config.yaml
num_attention_heads: 4
hidden_act: "swiglu"
norm: "rmsnorm"
norm_place: "pre"
positions: "rope"
rope_fraction: 1.0
tie_word_embeddings: false
init: "normal"
init_std_qkv: 0.0436
learning_rate: 0.0124
weight_decay: 0.02
decay_fraction: 0.936
max_steps: 4060
Each number is 128 + 24 x the weight over its row's rms, rounded and kept within 0 to 255. Layers, rows and columns count from 0. The size above them is the row's rms in percent of the matrix's.

# layer 11 attention query, 256x224, rms 0.326, rows 157-174,220-238, columns 168-223
size [133 123 109  69  71 110  91  96  92  98  89 115  98  95 102 101 103  97 108 153 102 105  78  71  90  72  80  86  84  61 105  92  95  82  83 102  74]
[[ 97 126 102 111 152  97 153 155 141 120 128 127 112 108 140 134 143 141 116 164 139 118 123 172  98 150 126 178 109 130 173 155  90 134 124 142 149 151 116 138 146 154 101 130 122  90 163 137 146 111 120 148 138 118 160 168]
 [137 104 119 144 131 125  94 146 109 145 168 164 127 147 108 156 128 174 124  90 117 152 134 135 154 138 133 105 142 120 139 116 159 160 114 141 101  97 101 137  86 112  97 134 146 144  80 147 123 119 162 120 105 138 116  99]
 [ 75  81 159 143 149 155 127  87 108 167 152 153 174 113 126 134 146 111 132 102 138 113 149 141 105 108 128 130 138 151 132 132 149 115 155 139 122 111 110 145 133 112 173 144 149 170 172 179 101 105 139 125 107 164 121  80]
 [116  78 147 133 161 129 129 154 145 120 138  86 130 102 143 141 139 107 161 114 164 130  85 118  93  96 122 105 136 138 129 136 141 157  92 139 145 123 168 147 122 151 123 146 173 110  97 171 119 144 141 156 145 127 143  71]
 [125 123  93 137  98 114 144 118 148 139 156 103 143 125  84 124 119 113 118  92 106 140  91 109 104 154 130 145 113 134 120  95 120 205 102 146 182 143 207 189 107 130 143 134 106 150  83 137 129 150 130 187 109 178 131 110]
 [151 133 136 159 129 130 134 134 161 136 117 148 109 136 140 159 106  77 122 135 151 103  98 128 123  82 109 113 156 138 118 113 135 159 130 122 133 119 148 149  80 159 124 122 146  92 118 141 124 125 132  98 128 113 112 124]
 [131 114 127 138  65 116 127 137 118 117 129 122 102 169 125  99 153 154 154 130 129  97 136 131  79 126 133 189 115 144 148 126  83 148  99 124 121 117  74 141 133 123 110 101 170 135 139 109 191 113 121 119  96 115 125 148]
 [ 89 110 130  92 125 128 116  96 144 112 113 126 152 114 119 118 125 117 149 157 166 105 110  99 133 104 141 107 109 125 125 131 124 106 128 123 129 110 127 156 122 130 118 131 101 153 117 110 135 107  70 141  81 180 141 117]
 [101 124  98 108 122  93 141 141 139 133 147  81 121 123 121 130 149 159 119  99 138 132 101 146 105 129  95 131 202 116 116 149 164 107 105 109 132  91 177 141  75 131 149 124 136 156  93 159 163  87 111 195 118 119 127  90]
 [144 142 162 129 107 124 150 114 134 129 120 140 125 155 151 161  89 127 113 130 149 124 171 144  97 136 130  97 178 167 149 102 107 112 108 169 169 151 105 135 102 148 106 123 147 133 108 168  80 123 113 152 109 101 103 154]
 [162 136 136 179 139 159 117 118 130 126 124 143 120 123 132 162 148 126 115 114 130 118 121 111 142 119 101 106 147  71 126 149 119 118  93 137 133  94 189 107 160 123 133 105 130 146 124 104 162 140 130 134 129 131 127  73]
 [140 120 154 100 134 147 138 183 166 153 104 146 156 152  73 126 103 135 146 139 168 143 176 145 151 134 119 130  91 167 126 149 113 104 144 148 128 125 136 103 105 132 125  89 101 147 135 126  99 115 140 102 130 117 100 103]
 [116 152 151  93 152  77 140 129 161 148 132 126 140 132 159 114 135 110 134  98 104 116 131 130 147 117  84 128 133 106 160 138 132 118 152 185 115 153  96 121 131  88 102 141 145 121 121 119 154  92 116 163 120 162 136 143]
 [124 190 119 158 150 133 111 107 100 170 104 124 171 122 119 134 108 156 111 101 117 151 130 138 139 145 135 133 113 131  86  88 135 148 128 106 100 147 109 155  96 147  97 102  67 129 153 132  84 157 112 132 143  80  97 136]
 [119 172 121 123  78 172 157 140 134 110 168 157 149 144 127 123 137 119 155 115 124 123 189 146 145 137  98 134 142 108 175 151  87 130 143 104 125 132 113 124 144 140 123 108 106 116 117 130 125 137 160 108 135 132 126 140]
 [137  91 130 154 148 126 168 102 139 162  82 120 160 124 151 151 109 147 117 106 132  71 153 115  83 121 108 187  95 133 146 121 150 134 150 115 146 105  93 123 149 112 147  95 124 138 121  84 150  79 109 124 121 147  99 119]
 [144 107 149 112  73  92 134 126 121 195 140 127 134 164 139 120 140 152 141 138 132 115 109 131 136 156 125 128 169 110 118  67 107 135 157  94 153 161 112 184 149 135 149 144 112 191 146 186 117 136 134 140 117 129 144  92]
 [132 127 161 120 115 123 144 129 121 173 153 182 146 123  79 135 103 130 142 136  82 155 113 112 161 137 125 106 122 158 143  98 117 143  43 104 145 111 110 109 147 120 143 115 168 164 134 159  87 110 153 101  80 127 118 136]
 [139 150 158 106  99 187 105 154 141 123 116 169 121 135  99 140 131 153 131 108 131 172 135 147 143  95  90 144 120 120 158  87 147 133 168 110 152 129 134 123 147 133 151 113 117 111 107 116 141 124 126 123 130 107  85 166]
 [154 150 145 148  89 147 124 166 121 108 162 120 148 132 118 170  78 142 113 123 135 114 102 161 125 123 142 144  90 116  95 124 118 145 155 124 149 105 130  99 170 110 129 134  97 115  99  68 105 135 122 130 162 155 115 171]
 [160 136 113 123 124 118 106 146 113 130 122 135 133 143  68 135 114 157 109 116 101 151 132 128 118 135 113 126 160 160 139 128 127 115 124 184 173 106 138 124 126 113 183 122 148 126 109 132 147  93 122 100  92 112 141 136]
 [141 116 123 140 138 143 103 138 129 132 107 118 105 101  88 175 133 128 130 124 156  88 163 153 137 135 112  92 151 139 149 114 127 118 129 136 145 139  73  96 163 165 165 168 128  88 110 124 130 114 146  96 115 135 108 132]
 [100  98 116  97 109 152 133 156 100 100 134  77 119 149 127 158 110  82 153 137 182 118  88  92 110  86 132 122 143 166 124 131 142 146 122 122 132 117 141 165 123 154 145 130 150 146 121 153 105 128 119 165 125 141 135 122]
 [135 159 104 140 118 123 169  75  95 122 122  85 134 123 134 134 127 129 149 119 149 138 127 114 123  84 133 150 122 137 130 110 146 118 115 127 151 119 152 156 156 142 177 133 158 145 132 132 121 105 131 145 106 145 160 120]
 [163 155 133 113 104  84  80 144 124 113  96 121 138 112 158 145 143 127 126 130 140 158 115 118 131 138 144 134 136 106 125 123 111 120 144 124 153 104 132 118 122 120 130 116  91 107 130 150 112 157 141  86 157 110 109 141]
 [120 121 115 150 116 104 120 156 119 120 117 114 132 148  97 139 133 110 140 133 144 130 138 108 135 108 114 146 160  76 155 155 177 104 108 141 122 112 131 152 130  93 116 100 133  92 168 106 136 136  83 136 110  79 161 130]
 [116 128  54 106 138 146 106 131 164 162 133 163 101 126 146 109 122 112 130 122 131 129  98 124 150 124 116 121 102 108 129 148  90 153 116 149 165 135 102 120 103 129 166 134 170 117 119  94 111 145 123 105 139 146 132 117]
 [148 127 116 120 124 122 111 119 132  98 133 147 131 159  81  80 133 114 113 150 160 131 126 127 138 125 109 108 168 115 153 191 151 160 150  88 170 136 142 131 131 128 117 134 164 106 125 136 102 135 127 104 160 119 102  85]
 [159 114 131  96 121 131 136 152 104  91 151 166 146  52 116 162 164 131 118 129 156 148 109 104 157 128 146 125 133  97 150 101 130 139 174 123 116 139 116 168 165 144  86 147  95 138 126 123 155 109 110 149 122  94 171 120]
 [109 162 111 146 109 135 105 108 130 128 111 170 135 181 161 181 156 125 108 120 107 111 156 140 136 137 123 140 162 144 114  88 135 110 149 138 104 155 146 149 159 138 129 116  92 121 110 123 132 147 119 142 172 117 119 127]
 [152 153 161 146 138 126  88 121 117 117 105 127 148 101 153 115 103 133 129 134 116 188  97 132 124 133 118 101 143 156 115 120 105  96 142 145 118 101 160 127 169 175 124 133  89  83 123 133 158 137  88  95 132 144 147 132]
 [105 149  90 124 117 172 133 124 114  59 116 186 118 118 178 157 119 145 129 116 134 161 136 132 103  92 123 118  95 134 115 109  84 106 115 115 132 164  96 153 160 148  95  91 138 120  76 127 153 120 148 122 145 105 133 124]
 [129  87 130 134 162 150 112 154 127 153 175 161 155 117 168 142 109 145 143 135 126 129 135 164 126 124  96 159 135 179 128  96 166 118 122 178 111 121 134 106 123 123 163 138 138  96 153  83  91 134 108  75 130 125 139 124]
 [123 137 143 189  87 177 128 178 142 135  74  95 132 151  96 136  83 131 166 123 132 132 161 115  89 138  85 163 153 113 148 142 144 143 137 138 157 166 143 116 131 127 104 136 167 105 121 128 125 137 143 118 127 141  98  96]
 [166  92 100 174 132  98 129 106  80 125 168 121 157 180  82 111 144 165  99 153 128 121  97 108 124  88 149 145 118 116 162 115 106 150 212 110 129  96 104 133 141 115 159 113 127 159 150 120 108 123 137 131 119 107 109 161]
 [141 149 156 133 160 113 115 132 110 114 153 157 111 116 154 134 144 110 109 139 144  75 125 105 115 108  91 121 141 115 136 139 126 101 127 153 110 135 143 115 103  95 130  80 123 137 151 138 162 108 139 129  72 173 137 166]
 [106 100 159 139 174  95 135 104 136 134 127 151 138 160 177 151 112 138 123 168 114 113 112 130 139 128 126 109 122 148 197  99 169  86 168 105  96 167 124 133 103 124 153  85 187 117 127 136 124 102 116  93 130 172 150 117]]
# layer 11 attention key, 128x224, rms 0.305, rows 92-110, columns 168-223
size [105 103 108 107  89  89  97  84  87  95  97  95  96  94  96 102 100 103 108]
[[ 99 147 162 108 103 158 119 101  96 164  96 121 103 141 148 130 122 126 139 108  74 128 117 105 137 139 155 157 118 175 145 164 115 137 148 141 126 132 106 100 108 104 140 122 143 157 101 152 107 104 124  99 106 145 110 139]
 [146 127 168 116 149 151 112 115 189  70 101 140  88 156  99 154 134 126 143  82 134 124 128 153 140 125 142 110 133 160  84 109  85 171 126 116 131  61 152 132  78 121 156 151 175 153  78 138 140 117 124 121 127 150 129  65]
 [151 120 139 122 132 163 119 114 124 108  85 159 107 143 146 121 127  98 153 162 135  99 148  84 115 110 163 160 164 157 165  93 100 113 160 147 135  99 150 117 119  79 145  82 117 159 121 115 123 138 141 103 149 143 115 100]
 [135 128 147 106 154 149 139 120 126 107 132 145 114  77 111 109  95  82  93 100 150 136 129 139 142 171  98 136  91 127 101 139 133 135 122  93 106 102 109 124 118 113 142 179 155 103  96 164 130 163 118 118  83 150 170 122]
 [121 128 157  95 129 117 179  78 146 147 116 126 187 127 146 129 122 133 121 122 115 133 129 106 111 130 110 111 144 178 110 157 121 153 138 148 112 157  95 139 195 114 141 137 124 126 102 138  87 160 179 132 173 110  79 138]
 [136 111 132 161 110 126 131 126 140 155 136 165 147  65 117 103 127 123 118 108 138 103 135 142 135 199 159 128 200 132  89  87  96 149 144 164  74 161  91 111 114 133 134 110 137 120 169 132 173 144 180 129 152  80 118 102]
 [100  90 167 141 122 129 133 122 126 156 103 110 114 125 140 174 129  98 124 108 115 146 135 123 137 134 147 143 219 130 130 134  88 101 121 141 137 191 105 149 137 108 126 134 133 139 134 135 134 141 130 123 152 101 107 111]
 [174 141 142 146 113 139 150 123 139 142 125 143 121 121 151 129 138 156 125 163  99 125 144 127  96  99 158 135 112 104 158 117 121 127  82 102 101 146 143  73 134 129  92 127  68 143 124  91 152 116 150 119 101 136 144 124]
 [107 146  83 122 137 123 118 158 123 130 127  73 151 141 116 142 163 137 132 131 115 147 133 142 136 146 109 175 174  94 141  74 142 196  93 124  79 115 153 128  94 129 121 135 102 134 118 100 141 113  90 166 154 126 145 146]
 [140 170 138 132 157 105 113 113 169 114  73 116 144 115 121 151 104 121 146 163 132 152 113 153  93 128  96 121 147 150 172 191  73 176 142 119 121 121 134 142 163 149 169  92 100 151 137  99 159 136 103 120 123 137 117 146]
 [110 121 150  88 152 159 161 180 146 143 133 127 110 135 108 105 131 114 150  99 133 130 122 116 150 134 157 120 137 110 116 162 152 119 151 130 142 112 101 163 155 109 134 164 111 158 117 125 142 111 135 136 130 133 167 121]
 [105 124 122  98 102 153 158  84 131 101 126  73 130 129 144  88 149 127 110 170 118 129 132 119 151 108 102 108 127 140 109 136  77 130 110 123 152 100 162 133 139  93 123 109 134 135 100  93  81 127 126 135  97 134 152 154]
 [162 138 143 154  68 148 146 145  94 152 139  76 152 162 118 131 132 110 162  96 129  99 166 126 135 123 156 160 166 114 134 137 105 134 121 139 147  84 149  44 151  80 136 158 116 119 125 124 136 121 152 121 119 130 116 171]
 [128 138 122 132 190 141 108 123 111 128  77 161  86  94 146 145 119 144 121 149 131  97 116 140 105 122 159 133 139 142 100 150 125 109 151 115 120 123 126  90 125 123 118 129 146 112 111 135 129 134  76 117 123 166 137 109]
 [134 137 165 131  92 105  92 149 130 154  95 112 102 117 112 154  82 120 117 165 147 167 146  88  99 117 150 127 151  79  84 150 134 168 124 125  91  87 111 124  93 120 139 118 127 143 135 132 136  99 131 114 133 133 159  63]
 [129 160 159 126 147 152  79 119 146 150 134 148 120 133 137 136 143 127  94 148 119 127  95 173  99 136 138 137 168 119 118 130 123 117 131  92 119 102 138  88 123 129 136 142 129 128 139 106 104  97 139 115 113 133 100 156]
 [190 123 122  95 140  77 139 102 115 139 155 156 122 117  96 110  75  90 125 130 168 111 167  99 131  82 120 117 127 138 111 175  91 153 135 117 141 161  99 145 125 146 115 101  69 166  98 119 144 130  96 154 124 123 155 158]
 [116 122 134 103 121 148 161 112 107  81 170 110 131 162  99 129 111  98 160 127 127 147 140 121 110 130 156 176 126 125 139 117 147 156 134  93 150 133 160 139  98 157 143 131  98 121 123  76 155 163 136 135 147 111 132 160]
 [144 133 129 121 138  99 117 135 106 143 110 148 149 155 105 169  93 119 145  75  88 128 114 141 106 123 112 137 159 141 150 185 126  81 145 147 155 111 106 106 155 153 105 178  97 144  89 116 170 160 152 138 185 112 108 111]]